{"num_hidden_layers": 12, "hidden_size": 96, "num_attention_heads": 3, "num_key_value_heads": 3, "head_dim": 32, "intermediate_size": 384, "vocab_size": 2151, "hidden_act": "geglu", "norm": "rmsnorm", "norm_place": "peri", "norm_eps": 1e-05, "positions": "rope", "rope_theta": 10000.0, "rope_fraction": 0.75, "qk_norm": true, "attn_scale": 0.177, "bias": "none", "tie_word_embeddings": true, "parallel_block": false, "extras": ["capped logits"], "init": "normal", "init_std_qkv": 0.0707, "init_std_o": 0.0144, "init_std_up": 0.0707, "init_std_down": 0.00722, "optimizer": "muon", "learning_rate": 0.0116, "lr_mult_o": 3.0, "beta1": 0.95, "lr_head": 0.0128, "warmup_steps": 20, "schedule": "wsd", "decay_fraction": 0.484, "decay_shape": "linear", "final_lr_fraction": 0.0, "batch_tokens": 16384, "max_seq_len": 128, "doc_mask": false, "train_tokens": 103500000, "max_steps": 6318, "dataset": "wikipedia_en"}
Each number is 50 + 15 x the weight over its row's rms, rounded and kept within 0 to 99. Layers, rows and columns count from 0. The size before them is the row's rms in percent of the matrix's.

# layer 5 MLP gate, 384x96, rms 0.403, rows 180-204, columns 0-95
099:27 59 52 43 62 32 48 62 45 72 36 67 29 44 46 59 36 42 33 64 38 45 51 63 48 24 60 60 32 68 39 52 47 59 51 63 27 49 34 42 30 52 41 71 56 35 43 42 90 69 37 51 76 60 48 70 55 60 39 47 36 76 51 39 67 54 61 56 48 53 37 17 60 72 43 41 44 42 70 44 53 36 64 22 66 45 41 24 38 10 33 79 26 34 41 55
099:62 42 49 81 42 21 33 47 29 99 41 23 40 57 57 66 42 75 58 41 49 67 62 58 53 63 65 57 36 64 43 26 54 52 33 42 50 58 46 45 30 65 49 66 75 70 78 39 35 75 35 55 34 47 66 55 75 52 53 46 49 50 53 28 57 44 58 51 55 65 28 61 42 57 46 59 53 63 52 63 60 24 58 46 47 32 30 18 66 61 38 30 44 27 61 62
032:44 68 27 52 08 60 49 55 67 60 40 30 58 41 44 51 62 72 45 27 49 53 43 54 59 52 65 45 53 66 44 44 40 49 82 50 19 50 53 21 67 41 36 41 37 77 45 61 48 66 38 57 10 34 20 23 64 53 47 40 47 47 37 67 38 58 71 58 64 65 54 56 52 14 61 57 33 76 53 43 68 49 65 45 50 32 61 49 74 69 57 52 62 23 56 41
096:71 61 62 41 39 46 42 34 50 46 55 61 39 21 45 79 51 46 63 58 32 61 58 58 61 50 44 54 69 43 64 58 54 44 48 37 38 62 84 29 50 48 64 28 20 45 62 52 30 34 81 55 37 54 35 30 53 33 46 42 66 73 72 23 76 55 91 23 47 67 49 73 38 42 33 55 42 56 44 36 67 65 68 40 65 38 54 57 38 54 68 44 77 25 49 46
096:30 39 49 44 28 37 56 82 59 51 58 41 41 50 54 39 58 35 56 55 06 73 51 37 54 77 35 70 47 42 42 86 62 38 25 52 47 62 65 56 27 62 52 62 62 40 40 39 79 64 61 58 52 24 48 32 57 39 63 43 73 46 44 65 46 39 58 50 29 55 14 50 30 37 58 73 40 51 47 67 69 74 49 71 49 54 41 68 45 41 56 87 54 41 36 51
115:31 68 18 33 55 21 41 47 67 38 50 22 54 38 70 49 35 45 61 27 60 37 54 55 53 51 54 87 60 23 48 38 53 30 67 44 28 55 73 38 47 49 38 65 60 51 50 80 56 30 90 34 57 46 58 59 60 53 30 68 55 52 34 39 54 64 58 37 63 46 57 46 67 38 40 66 64 37 30 49 55 48 50 62 79 39 28 40 58 30 43 62 37 45 59 16
097:44 53 50 70 80 80 87 62 77 59 61 71 46 50 32 48 52 34 60 55 68 34 69 19 49 47 49 54 56 55 59 57 33 51 76 49 58 62 67 68 48 59 40 52 19 46 65 82 60 78 54 38 42 52 40 55 64 47 60 41 39 60 61 40 40 34 34 18 44 62 39 52 63 53 47 73 50 37 55 41 27 26 42 43 28 51 21 68 66 51 50 36 33 48 22 51
101:54 49 19 48 50 60 56 53 42 44 67 67 54 25 48 46 63 40 51 57 96 29 33 52 47 51 58 47 43 49 54 28 30 75 54 73 40 59 58 40 60 46 74 85 62 95 40 45 45 35 24 53 56 47 29 25 43 51 56 56 70 46 56 29 68 44 60 44 48 41 46 53 50 68 42 70 60 44 42 21 75 40 76 46 64 35 79 46 54 45 60 29 51 36 33 46
121:36 52 54 69 52 83 34 79 57 42 38 44 38 46 29 46 46 54 54 73 20 23 44 56 37 43 39 48 71 46 52 74 45 48 65 69 45 50 35 31 47 54 60 46 75 62 54 65 22 63 14 60 57 43 63 49 32 22 42 59 32 39 64 75 48 75 47 69 67 44 14 39 33 37 29 57 64 49 54 35 47 42 55 39 43 24 58 56 65 68 46 29 50 63 31 55
101:48 56 51 33 71 28 60 39 57 31 50 52 16 28 31 48 45 71 76 36 70 67 48 50 66 51 41 50 41 55 64 70 09 69 69 41 63 62 31 63 41 89 58 65 72 41 67 37 58 58 31 39 32 48 57 60 51 26 53 42 61 54 66 20 75 40 62 63 50 51 48 34 37 67 61 82 49 55 71 40 63 63 57 69 36 51 45 60 41 46 56 49 51 25 45 44
097:52 74 62 63 49 39 65 72 72 52 13 40 30 42 44 42 22 42 51 68 47 36 13 42 56 59 26 65 39 51 70 57 52 34 23 50 48 64 47 52 37 57 64 29 34 61 15 62 40 45 53 60 74 42 63 25 62 51 54 69 54 59 58 43 52 26 69 34 67 80 46 34 35 44 43 41 65 36 62 46 54 51 53 62 53 36 75 76 39 41 67 56 44 31 60 28
098:24 87 56 45 33 55 57 31 56 99 59 51 74 42 31 27 63 50 76 41 73 41 45 55 66 45 53 51 54 69 38 53 35 40 22 39 64 52 70 37 55 58 37 45 65 49 52 32 64 49 44 45 47 42 21 67 25 60 56 44 47 59 56 66 67 50 59 27 46 35 42 46 34 54 55 36 52 66 48 54 47 57 68 66 45 28 52 50 25 90 30 30 39 44 34 41
117:47 36 24 58 51 43 59 32 42 57 63 52 53 53 55 56 45 47 13 29 51 56 78 44 49 27 64 39 62 62 76 58 45 55 40 51 64 36 60 43 68 55 55 59 85 44 46 37 34 25 35 43 36 35 42 47 15 58 49 57 41 46 58 61 15 15 34 46 41 47 53 44 51 66 57 51 69 62 33 56 54 57 19 55 63 48 59 46 74 83 28 14 51 28 64 58
115:60 30 71 32 57 53 35 68 62 41 52 67 65 56 60 44 49 25 59 54 79 54 47 35 48 44 54 74 63 56 59 45 71 21 29 70 32 45 55 59 48 59 20 45 59 53 50 61 39 61 44 66 54 73 37 45 38 61 36 45 39 20 65 00 47 55 41 35 35 41 40 32 45 33 42 34 41 62 59 71 37 57 62 48 77 70 52 54 63 45 68 31 79 26 65 48
113:25 74 56 48 21 63 50 27 49 47 61 36 56 58 59 58 48 16 57 49 51 58 62 39 72 47 65 62 44 29 63 50 66 78 34 54 57 40 56 44 35 37 53 63 47 56 60 41 35 51 46 40 49 39 60 33 25 51 68 35 38 41 40 58 17 52 63 58 50 53 52 14 46 78 53 48 55 41 32 25 68 51 27 43 32 80 55 71 19 23 43 79 69 46 73 46
122:19 57 33 47 48 53 62 57 36 66 55 46 51 52 72 25 60 68 56 73 79 56 45 38 49 25 44 31 44 68 42 44 37 42 70 44 67 34 44 57 42 61 54 35 47 48 65 53 66 51 62 49 42 19 49 47 75 15 33 41 57 45 63 27 26 50 49 61 66 74 40 32 26 52 34 63 43 62 46 63 62 93 36 63 50 60 55 36 24 59 86 30 52 59 58 59
092:38 54 62 57 05 49 50 50 53 60 60 50 36 39 50 60 45 50 32 50 42 51 49 47 48 38 66 59 53 66 54 32 57 53 44 37 61 29 54 88 24 31 60 49 61 51 75 83 64 33 86 32 61 40 45 69 45 54 53 43 67 44 23 32 58 43 66 66 46 48 68 29 26 67 24 69 66 40 56 30 54 65 24 27 69 46 42 45 47 48 65 36 70 54 58 77
088:66 53 67 62 42 38 47 57 48 57 72 67 46 81 62 52 51 32 85 30 61 36 58 49 64 32 57 54 46 49 51 28 69 41 45 43 45 47 64 34 24 44 61 56 58 88 38 66 55 84 54 69 83 36 74 66 50 51 22 61 63 80 65 77 48 42 46 46 41 50 51 65 77 55 47 32 40 32 55 39 64 67 70 38 61 46 40 26 50 37 44 59 71 52 50 66
104:46 44 55 45 39 43 69 56 19 52 25 73 46 41 65 53 31 13 48 45 58 48 51 28 37 45 43 60 50 31 37 43 61 54 37 83 61 46 91 50 67 58 59 33 61 41 61 38 52 50 76 42 62 37 80 87 49 47 53 75 48 68 87 50 64 49 82 59 58 46 53 55 45 55 69 61 43 44 52 47 48 74 51 68 50 49 30 56 60 32 81 51 51 33 58 58
094:48 34 42 69 53 38 67 19 50 44 41 54 45 20 67 62 35 49 56 47 89 52 63 58 45 36 70 57 55 64 67 68 40 23 74 34 72 38 50 26 53 85 43 62 26 35 53 41 70 79 48 73 47 31 46 64 45 35 65 35 55 70 39 51 48 57 53 37 38 58 36 64 35 59 65 68 50 45 53 47 62 44 44 61 61 66 71 45 56 35 50 28 83 53 26 30
074:44 46 41 74 36 61 32 59 22 33 56 46 31 42 26 71 39 16 22 40 53 42 40 58 14 56 54 25 44 55 74 63 50 57 67 61 38 51 63 58 38 68 35 51 50 82 60 32 41 44 60 58 43 35 51 33 52 81 50 65 50 60 68 70 26 25 78 36 50 36 56 39 23 46 53 31 22 37 48 57 42 47 43 40 61 51 66 39 66 43 56 50 43 53 47 22
109:50 48 44 63 46 36 52 78 60 35 71 46 47 52 48 31 36 54 53 44 44 50 51 63 61 58 52 22 48 67 42 78 42 55 49 68 09 70 45 51 35 53 58 58 66 54 76 49 68 41 47 13 33 63 45 45 53 08 75 67 56 46 39 61 51 37 75 39 24 70 41 50 32 38 54 31 64 61 51 62 72 28 36 44 37 65 58 55 45 74 47 74 52 66 21 59
115:40 45 38 36 76 69 50 41 73 81 71 49 52 37 71 43 42 46 57 30 44 63 50 26 52 69 46 54 31 67 43 47 63 61 45 89 45 46 66 38 44 60 37 78 84 57 38 24 51 59 47 34 62 59 34 42 51 58 42 64 51 22 38 42 46 29 49 57 36 40 35 72 62 68 22 70 46 36 68 43 41 62 60 51 58 54 45 55 58 27 44 49 31 12 26 61
104:65 35 70 50 44 53 48 51 32 59 59 45 27 67 73 27 59 77 77 27 52 33 39 57 54 52 66 34 33 43 39 61 52 30 46 62 32 29 65 28 56 47 68 64 64 38 37 60 39 64 63 48 75 54 61 46 44 70 58 32 44 23 33 45 71 53 50 41 53 87 27 57 63 63 50 29 10 47 58 54 65 36 68 59 53 55 60 72 35 44 47 26 63 58 34 26
100:35 47 58 43 58 68 25 53 62 25 51 47 46 41 31 62 34 35 40 28 45 47 67 28 62 63 61 44 64 60 50 66 51 48 37 66 51 41 48 16 43 56 81 57 62 59 39 77 45 33 39 36 51 47 30 49 50 48 73 53 62 34 73 46 52 45 39 45 58 38 33 18 81 78 70 40 44 28 56 89 21 64 77 70 31 60 41 41 49 67 44 39 51 37 53 38
# layer 5 MLP up, 384x96, rms 0.424, rows 180-203, columns 0-95
099:52 36 44 52 52 33 68 37 64 62 66 85 50 20 72 37 49 37 39 59 58 69 49 52 68 59 27 50 27 29 65 42 39 58 39 46 72 28 30 82 59 53 47 46 59 80 64 31 64 36 61 41 45 63 50 71 71 68 73 41 23 62 51 44 50 38 52 50 32 59 49 08 56 66 45 67 30 64 59 40 52 54 44 27 54 34 60 41 55 67 21 54 44 31 55 40
093:34 39 51 52 32 31 57 55 50 56 62 40 57 66 47 62 39 57 41 40 41 59 56 70 47 44 72 59 44 41 56 66 42 26 52 67 53 40 52 26 30 62 54 33 61 52 42 53 38 77 28 31 62 35 64 69 66 60 24 46 59 47 42 72 36 52 99 44 73 61 28 63 60 51 37 52 54 42 74 59 51 27 43 47 55 43 65 39 65 53 30 06 30 43 50 15
031:50 35 39 48 14 56 95 55 42 46 46 57 64 54 52 54 40 25 42 36 61 09 50 00 62 55 39 55 51 53 58 56 54 55 65 70 29 83 52 55 38 79 46 39 53 49 33 62 61 45 46 50 51 53 68 60 57 51 73 48 47 29 67 71 59 68 55 54 50 41 32 41 69 37 57 61 66 49 44 48 41 28 47 51 35 56 75 63 46 75 44 48 64 62 56 46
098:76 62 57 54 43 42 38 73 59 61 53 70 39 41 89 50 45 79 56 82 40 47 66 74 46 64 16 70 19 60 75 48 51 56 35 45 49 28 40 49 32 52 48 42 35 75 45 39 40 41 50 52 53 63 40 59 57 62 61 35 46 57 40 32 46 40 51 42 49 19 39 44 52 66 50 67 13 68 68 42 49 53 37 24 74 29 73 55 42 57 32 41 72 57 49 40
087:38 51 78 35 44 38 20 73 45 56 35 41 51 19 44 63 53 35 67 42 59 50 55 61 34 66 60 29 55 54 67 32 45 53 42 54 53 41 68 40 53 44 16 15 50 64 41 55 58 52 59 52 47 55 40 44 34 66 43 38 65 52 59 71 53 41 62 45 58 37 16 46 55 58 55 45 49 47 09 49 45 56 51 38 56 56 03 65 63 38 45 77 12 46 23 64
115:33 66 51 26 46 49 55 63 54 35 54 26 34 48 45 51 53 49 13 72 51 75 40 69 46 54 73 57 27 31 43 48 66 50 50 11 56 55 50 36 46 44 52 30 34 31 55 65 44 21 53 42 43 46 67 49 55 58 42 18 40 31 69 64 46 57 45 27 45 74 39 29 41 56 70 28 27 58 50 50 31 59 41 60 57 37 43 36 57 32 67 28 56 32 93 55
096:41 53 67 60 29 74 42 59 42 49 27 31 32 65 60 43 43 32 66 32 29 53 40 55 44 62 30 40 44 52 47 37 35 38 39 56 49 56 38 60 66 50 58 40 39 89 34 36 61 29 54 35 57 53 19 61 30 66 72 51 40 41 72 47 39 69 79 66 48 36 56 40 12 45 58 16 61 63 55 46 73 79 31 37 59 56 76 47 23 49 70 56 57 51 53 40
103:39 30 41 47 41 48 62 57 51 26 62 48 50 58 15 72 72 00 27 67 64 33 34 55 54 21 45 44 34 33 63 24 31 56 48 54 43 40 48 76 48 48 35 46 58 61 68 44 66 41 70 70 54 54 25 40 35 56 49 65 26 63 74 46 48 58 50 42 50 59 43 86 70 65 42 41 67 70 55 50 67 48 51 56 32 48 58 61 51 37 60 53 34 64 34 32
103:52 70 60 71 50 72 52 84 40 51 39 15 60 45 21 52 49 52 45 66 51 49 35 30 54 19 46 40 22 54 51 70 67 43 64 43 73 54 30 49 75 64 46 69 47 74 43 21 40 46 39 33 58 56 57 55 73 25 53 47 34 72 56 58 44 41 59 59 39 49 23 31 54 31 41 58 54 48 55 34 48 22 40 61 39 29 49 66 86 69 57 34 46 64 46 40
104:69 51 35 27 67 43 41 41 83 48 65 51 41 34 58 45 37 47 40 46 26 34 36 39 76 57 47 33 24 55 48 37 53 56 60 15 36 58 43 53 51 38 54 57 45 55 37 46 56 56 64 76 74 30 21 42 54 57 64 48 50 26 35 40 24 57 68 53 19 36 21 74 65 60 36 50 71 38 57 51 54 47 33 55 18 64 48 36 43 63 54 17 77 48 51 48
094:26 52 85 72 25 47 57 71 65 68 40 58 40 49 44 32 17 50 41 37 44 64 01 43 80 19 28 50 52 37 41 65 60 27 52 46 46 51 55 44 46 48 70 50 44 59 45 43 51 39 43 32 64 38 34 44 44 58 83 77 39 69 55 47 55 37 51 51 35 29 42 72 31 41 26 55 55 66 56 33 56 57 52 62 35 57 68 67 32 69 41 64 58 41 46 55
106:59 55 45 58 44 59 05 32 43 61 48 48 66 58 55 34 21 54 63 22 61 51 98 59 52 44 66 46 37 63 59 33 52 59 07 59 56 44 62 58 69 49 49 60 51 67 31 65 73 42 60 40 40 46 41 33 32 64 30 43 33 52 53 55 36 46 78 41 42 61 47 57 26 50 49 63 47 79 48 79 60 52 48 67 51 24 73 46 40 60 29 43 51 32 37 55
107:71 51 38 48 77 41 64 59 48 10 42 46 60 55 41 31 60 71 69 52 81 52 57 62 43 56 59 38 76 42 47 44 27 65 64 52 46 54 55 51 39 57 40 25 39 74 59 40 61 55 42 33 69 34 36 71 68 58 54 30 77 44 22 81 65 70 65 50 49 42 56 59 53 19 56 36 44 62 47 48 61 39 36 94 30 55 42 64 39 49 77 44 48 33 48 46
101:43 75 50 63 58 48 71 51 43 64 56 49 33 36 35 66 53 59 58 16 29 63 49 30 25 60 42 30 20 24 44 70 46 46 58 55 63 73 54 34 22 42 79 40 55 44 34 45 61 39 56 44 58 45 63 42 49 31 41 59 59 54 42 87 69 57 73 70 42 64 60 71 54 61 71 73 43 46 54 28 69 41 28 53 41 30 57 43 25 48 46 68 21 67 46 61
106:53 48 46 61 46 49 33 33 67 42 68 17 60 39 67 44 40 55 57 57 47 41 52 39 33 34 20 54 41 42 59 51 51 30 60 80 36 58 59 42 54 66 45 67 83 38 59 65 49 45 57 38 40 45 53 68 68 58 56 41 62 68 80 43 24 66 50 34 92 54 56 51 77 65 57 70 53 20 60 46 63 65 85 39 43 30 50 61 29 45 54 56 26 66 45 21
109:60 52 24 36 46 42 59 51 42 56 49 44 59 30 32 67 59 67 41 37 21 79 60 26 32 37 72 50 44 72 22 53 60 36 47 60 45 41 50 70 51 63 64 41 33 43 41 39 51 45 45 54 39 26 46 32 45 64 53 34 50 67 19 21 46 45 41 43 30 49 66 73 72 37 46 49 41 28 77 52 50 63 72 29 79 59 79 52 59 47 49 28 28 70 72 40
092:37 59 44 64 64 10 47 27 58 58 63 42 62 54 52 46 41 48 38 46 81 53 52 60 45 10 38 57 28 63 45 52 42 77 68 32 50 22 53 49 47 81 23 35 42 28 85 48 62 56 72 54 45 54 62 71 30 41 40 72 38 63 49 62 52 52 62 23 62 66 38 41 48 53 64 62 17 31 42 53 44 58 76 46 35 34 56 65 53 42 60 41 63 55 53 42
093:55 35 50 41 60 42 60 64 24 68 58 47 65 35 49 46 64 34 64 39 48 46 42 35 49 51 55 28 34 18 65 58 44 81 30 57 38 62 68 45 16 79 40 55 65 52 39 31 63 47 55 58 46 38 70 34 55 45 76 67 40 76 62 55 62 30 67 65 29 67 50 09 43 38 51 61 47 38 32 20 51 66 51 29 48 72 56 59 49 30 65 38 47 28 54 71
097:57 59 40 49 60 21 30 33 44 48 33 36 44 43 62 32 59 78 47 52 36 37 49 34 49 32 37 72 72 70 62 88 55 49 61 49 70 46 46 11 66 50 44 72 60 44 27 31 69 61 73 49 28 46 41 64 46 41 37 59 24 59 49 56 58 62 53 36 42 56 29 34 51 85 29 48 53 29 54 56 30 66 53 38 22 56 60 47 57 33 25 60 30 54 39 46
097:50 47 80 48 43 63 63 27 50 66 46 39 42 47 89 52 50 59 39 62 70 41 56 58 20 62 34 65 51 72 34 16 36 44 57 37 25 52 41 38 55 73 52 42 35 41 36 53 41 48 72 55 60 43 50 63 58 60 10 43 65 54 50 67 25 44 62 44 57 42 34 97 65 60 22 58 56 53 44 70 58 70 68 81 51 54 70 38 51 62 56 43 56 52 45 47
082:44 56 50 47 26 39 41 44 43 47 62 59 28 36 48 53 54 43 49 55 39 44 58 91 55 33 46 55 49 76 47 48 36 44 53 28 67 64 57 31 80 60 12 47 69 31 16 73 54 52 34 61 38 35 44 53 52 69 44 50 39 80 53 76 23 40 57 47 40 55 38 49 52 42 68 48 41 47 50 67 47 44 20 43 75 46 20 46 30 60 25 49 37 13 51 38
110:46 53 54 41 39 50 36 43 61 40 76 34 38 49 87 57 36 39 32 41 54 60 58 51 43 21 47 35 40 29 40 30 29 57 33 32 53 50 47 37 39 65 42 58 41 53 39 81 20 66 42 73 73 35 30 34 50 82 53 39 49 46 68 43 33 38 55 53 32 65 57 41 66 74 49 43 66 52 41 39 59 53 59 48 45 50 45 60 62 40 60 46 69 00 38 18
115:20 40 33 40 54 19 64 41 35 45 62 56 77 50 51 78 38 40 42 60 65 39 55 19 54 52 54 42 58 63 29 28 49 42 38 75 59 25 48 76 59 31 31 68 61 57 61 45 25 45 49 44 38 80 46 44 48 39 54 37 89 67 46 39 17 48 47 34 24 64 48 47 77 42 36 46 59 43 61 40 59 65 60 45 64 57 45 78 63 42 43 48 45 54 46 80
102:24 38 41 35 52 62 78 33 60 48 59 78 18 42 35 38 32 61 53 64 77 53 57 47 36 38 52 58 47 41 54 50 33 51 52 50 46 32 46 69 31 29 60 48 48 40 34 77 56 55 64 52 36 57 56 84 67 56 56 75 44 52 69 37 36 67 51 50 83 64 36 47 19 54 71 65 40 58 47 11 58 18 40 52 37 67 44 45 65 21 58 41 32 46 45 44
# layer 5 MLP down (transposed), 384x96, rms 0.0979, rows 180-203, columns 0-95
103:37 62 33 38 49 51 59 23 58 78 37 51 71 66 66 39 31 61 65 39 73 46 42 61 22 76 42 32 64 22 41 72 60 47 67 60 60 46 53 46 67 41 64 38 38 40 32 69 28 38 44 61 56 70 64 34 41 26 45 48 74 14 32 68 61 52 49 46 66 48 58 69 71 21 48 50 37 65 76 64 41 65 29 49 39 55 49 54 64 43 69 38 64 34 70 60
095:56 55 49 33 86 75 82 58 54 25 59 45 39 54 49 60 72 48 66 55 62 57 54 45 49 54 11 42 51 52 43 56 52 59 73 41 60 22 59 69 54 41 55 50 52 42 41 34 44 30 58 56 84 56 47 49 54 62 75 59 29 74 27 61 35 81 50 48 34 75 47 76 62 42 62 53 49 52 37 48 42 63 54 67 79 60 42 65 36 41 42 80 59 61 15 61
029:27 72 65 50 39 56 81 26 46 56 47 38 48 63 62 51 76 77 51 30 56 32 73 16 52 78 31 66 47 52 39 71 34 46 58 42 49 42 49 48 35 63 52 53 52 43 53 45 33 86 38 25 71 53 40 26 49 70 47 56 48 18 52 38 69 67 43 64 49 48 65 46 56 57 57 61 58 42 48 58 54 44 35 60 37 52 85 59 20 32 51 53 83 68 43 34
090:30 37 57 28 55 47 61 26 13 51 56 26 57 54 45 49 38 49 25 21 42 30 37 27 42 16 60 40 69 52 33 46 63 69 47 46 61 55 39 71 72 59 60 48 83 40 52 69 41 43 27 43 52 34 54 38 55 62 44 58 47 38 37 56 47 55 30 77 57 48 56 17 60 83 66 43 54 50 37 64 67 46 56 65 26 56 31 70 41 51 55 50 36 62 50 81
102:56 85 65 39 46 52 81 33 44 48 85 52 39 53 69 34 54 66 47 39 49 59 92 42 30 33 40 51 77 50 19 48 46 35 53 30 59 42 28 64 60 58 59 70 59 30 46 67 48 69 42 50 70 54 58 58 64 66 53 38 40 29 45 46 39 45 39 47 48 44 62 60 53 48 62 46 57 41 49 32 25 52 41 43 34 69 54 43 88 71 36 94 53 46 60 36
116:59 54 27 48 49 63 67 25 49 61 78 67 57 43 77 61 18 49 63 53 62 67 46 68 46 38 34 05 47 48 60 66 63 51 50 55 55 66 60 47 60 38 55 67 43 22 26 13 57 91 41 47 45 27 66 85 41 30 40 63 53 67 20 51 41 36 50 54 42 42 48 70 31 50 60 55 49 38 50 72 52 34 52 59 55 52 53 36 42 48 51 50 61 53 25 40
102:63 30 55 45 20 43 49 78 29 18 44 23 37 40 41 73 70 36 23 35 56 62 50 52 48 38 43 65 39 61 54 46 71 28 28 56 36 62 67 48 64 56 70 18 36 71 44 38 61 54 36 23 71 41 62 69 28 56 31 55 49 47 34 51 58 31 45 46 57 55 32 42 47 43 42 32 71 34 35 46 60 44 24 61 67 58 44 43 49 67 56 21 29 52 44 73
107:59 61 57 54 61 47 48 47 65 33 42 57 60 38 55 48 59 67 77 46 38 42 53 32 65 25 32 55 20 55 49 69 64 41 38 27 60 59 44 52 37 57 33 47 92 53 60 68 06 51 44 43 28 41 54 75 51 25 26 48 62 45 34 64 37 58 53 47 51 36 32 57 44 32 34 53 45 39 64 64 52 40 74 48 74 39 58 57 18 49 34 58 64 28 84 27
122:79 57 53 36 50 39 27 25 44 47 52 64 63 72 52 60 46 26 49 50 78 51 56 33 32 82 52 60 24 24 49 42 51 57 15 46 59 39 94 82 63 44 48 41 48 39 31 42 45 53 69 50 69 58 65 44 45 60 43 71 70 46 58 57 57 50 60 62 60 47 74 34 55 55 49 49 34 33 32 56 51 63 77 52 77 67 42 67 39 30 63 50 66 27 56 44
108:37 69 55 81 41 28 19 61 63 51 65 66 64 62 33 61 95 46 58 59 60 43 64 73 39 43 40 80 60 52 36 46 75 25 54 59 41 50 65 29 30 36 45 36 52 66 54 56 38 59 60 34 40 47 61 52 49 68 57 39 53 55 28 34 50 38 83 31 56 76 58 52 59 55 44 44 37 51 65 43 54 55 55 48 74 77 30 47 82 39 78 65 38 53 47 51
103:67 55 99 44 50 54 43 24 22 50 54 57 59 69 46 34 00 37 77 42 49 57 71 60 48 58 80 53 52 24 42 57 47 50 62 50 42 42 57 50 68 58 56 45 55 54 74 39 41 66 47 63 49 36 41 54 52 38 42 29 50 35 41 44 45 70 42 39 58 20 32 27 62 48 51 23 60 31 51 50 60 57 34 66 74 34 46 41 63 63 40 60 67 66 53 61
100:73 40 64 31 62 56 51 63 67 23 60 57 43 61 38 52 51 48 42 62 43 68 20 35 44 20 40 33 45 67 22 28 51 38 78 69 54 69 48 43 74 70 64 61 71 55 42 55 54 46 14 72 59 36 36 47 61 36 45 41 67 71 48 46 45 48 37 62 56 59 26 81 58 36 37 52 48 62 65 31 80 48 49 76 31 64 52 31 40 47 32 41 48 56 26 60
106:45 52 58 76 20 56 27 43 65 51 44 49 44 62 42 50 51 03 54 63 35 46 69 54 53 38 27 54 38 50 81 67 59 38 56 40 52 44 52 30 36 70 63 46 53 48 52 31 50 57 62 30 45 61 55 18 43 36 44 50 34 39 62 48 21 27 13 84 53 52 76 49 70 69 65 53 51 41 55 71 64 54 42 37 45 60 25 41 55 77 42 33 62 48 56 30
113:52 39 44 50 56 42 55 52 80 63 52 52 39 39 40 39 52 29 37 64 94 49 39 56 44 47 58 70 52 65 34 44 57 24 30 40 43 11 46 51 81 59 43 42 47 85 40 58 62 56 47 47 62 50 70 45 72 47 59 53 38 40 73 30 40 73 40 59 48 53 42 18 63 34 47 33 62 34 55 55 36 57 73 60 63 73 77 42 66 49 51 44 89 34 37 35
103:61 29 45 40 37 60 51 55 65 73 50 59 36 48 48 14 58 50 80 53 35 33 52 40 33 67 54 53 49 66 47 40 48 75 40 36 66 45 49 14 50 48 42 59 19 45 36 63 27 55 42 16 44 66 54 28 38 46 50 49 28 37 42 64 63 55 69 64 37 74 54 29 36 28 42 67 30 24 44 59 64 40 39 53 41 83 18 65 39 37 36 66 59 61 51 46
107:34 47 22 58 62 74 76 40 69 39 38 60 45 59 50 40 55 33 45 58 81 70 49 39 62 37 49 55 49 56 44 68 40 54 78 39 69 60 46 17 66 58 43 50 62 53 56 79 54 68 57 47 40 57 31 78 61 41 56 41 64 68 66 48 64 85 43 35 85 63 78 32 42 64 48 47 47 77 41 43 48 38 27 60 47 22 48 55 35 50 61 50 70 48 70 76
088:74 44 57 12 27 72 44 56 57 52 33 49 28 41 46 61 61 76 36 57 21 37 51 48 47 53 86 54 57 65 51 38 57 32 32 46 48 79 56 57 61 28 64 21 45 36 46 52 45 18 45 34 49 44 34 33 66 64 57 26 59 39 30 77 26 63 41 52 25 38 44 61 50 74 51 68 67 56 50 39 66 25 53 27 62 60 43 55 47 58 50 43 62 41 54 70
089:74 50 48 29 45 46 30 46 58 53 62 49 41 41 63 60 35 49 47 49 64 40 40 63 53 70 32 86 76 58 54 49 33 51 53 57 34 58 45 40 57 77 52 51 56 34 65 06 18 28 64 47 72 57 26 50 41 35 31 59 53 27 13 60 36 58 35 31 50 42 55 66 36 40 72 62 76 74 48 70 51 44 51 57 48 46 58 43 32 84 66 37 42 40 57 40
097:38 57 51 57 50 74 78 44 66 47 09 54 54 50 52 68 30 22 33 66 43 23 43 39 39 51 62 26 29 24 57 23 53 42 32 61 63 47 64 85 44 53 50 39 43 48 51 61 50 58 35 48 30 47 78 41 24 38 52 75 58 40 51 55 48 31 75 54 37 53 63 60 44 21 63 48 53 65 34 64 47 66 45 59 80 64 39 25 55 69 49 37 62 33 64 60
109:48 37 19 63 59 52 26 94 64 35 55 57 55 29 47 63 37 31 65 44 40 47 83 44 72 46 59 34 64 27 54 66 60 61 49 53 37 44 57 56 67 52 57 39 53 75 45 44 32 39 31 48 85 63 51 32 55 62 61 33 49 32 53 73 76 49 54 54 44 56 62 26 58 38 61 38 60 48 68 35 41 34 61 50 28 64 36 76 31 60 49 69 32 43 59 85
081:60 58 69 44 51 58 38 54 67 50 62 45 59 67 41 55 50 62 21 50 54 58 35 31 37 58 62 43 43 43 83 42 62 51 48 81 35 42 49 47 14 43 66 50 44 58 51 39 60 46 60 52 60 60 33 13 41 31 72 33 72 51 48 53 44 60 34 40 62 42 62 56 41 63 25 29 58 48 34 64 53 64 68 48 25 79 90 38 87 34 66 41 52 81 46 60
101:33 64 14 64 47 53 44 54 51 58 21 79 46 59 44 45 52 47 53 55 65 55 63 61 58 59 79 64 19 70 69 63 38 65 42 70 48 60 58 55 61 44 29 77 43 51 47 50 35 54 39 62 64 51 41 43 49 45 53 89 40 45 64 41 54 87 15 33 36 44 40 33 55 74 32 12 63 61 35 61 43 54 29 44 39 46 53 42 50 67 51 53 38 58 57 82
115:66 65 54 48 67 83 57 52 57 67 40 75 68 53 47 40 17 43 33 45 61 68 47 75 58 71 79 67 44 60 62 51 59 64 56 50 30 60 54 28 56 48 34 56 71 34 14 29 44 50 51 35 43 48 60 42 38 71 72 58 62 43 48 73 33 47 52 49 73 43 41 79 64 56 19 54 39 36 44 53 39 73 45 30 80 51 57 51 62 32 45 54 38 24 73 53
095:38 65 44 44 57 43 52 68 68 24 57 44 51 48 76 78 73 25 75 56 29 38 25 81 58 50 35 22 57 68 44 66 53 41 63 52 24 65 58 22 54 39 32 41 22 30 65 32 76 53 33 71 63 56 51 44 40 48 55 50 57 36 43 69 61 46 52 58 45 47 45 63 61 30 37 33 68 62 74 50 63 71 51 44 55 43 56 42 48 78 56 76 65 62 57 79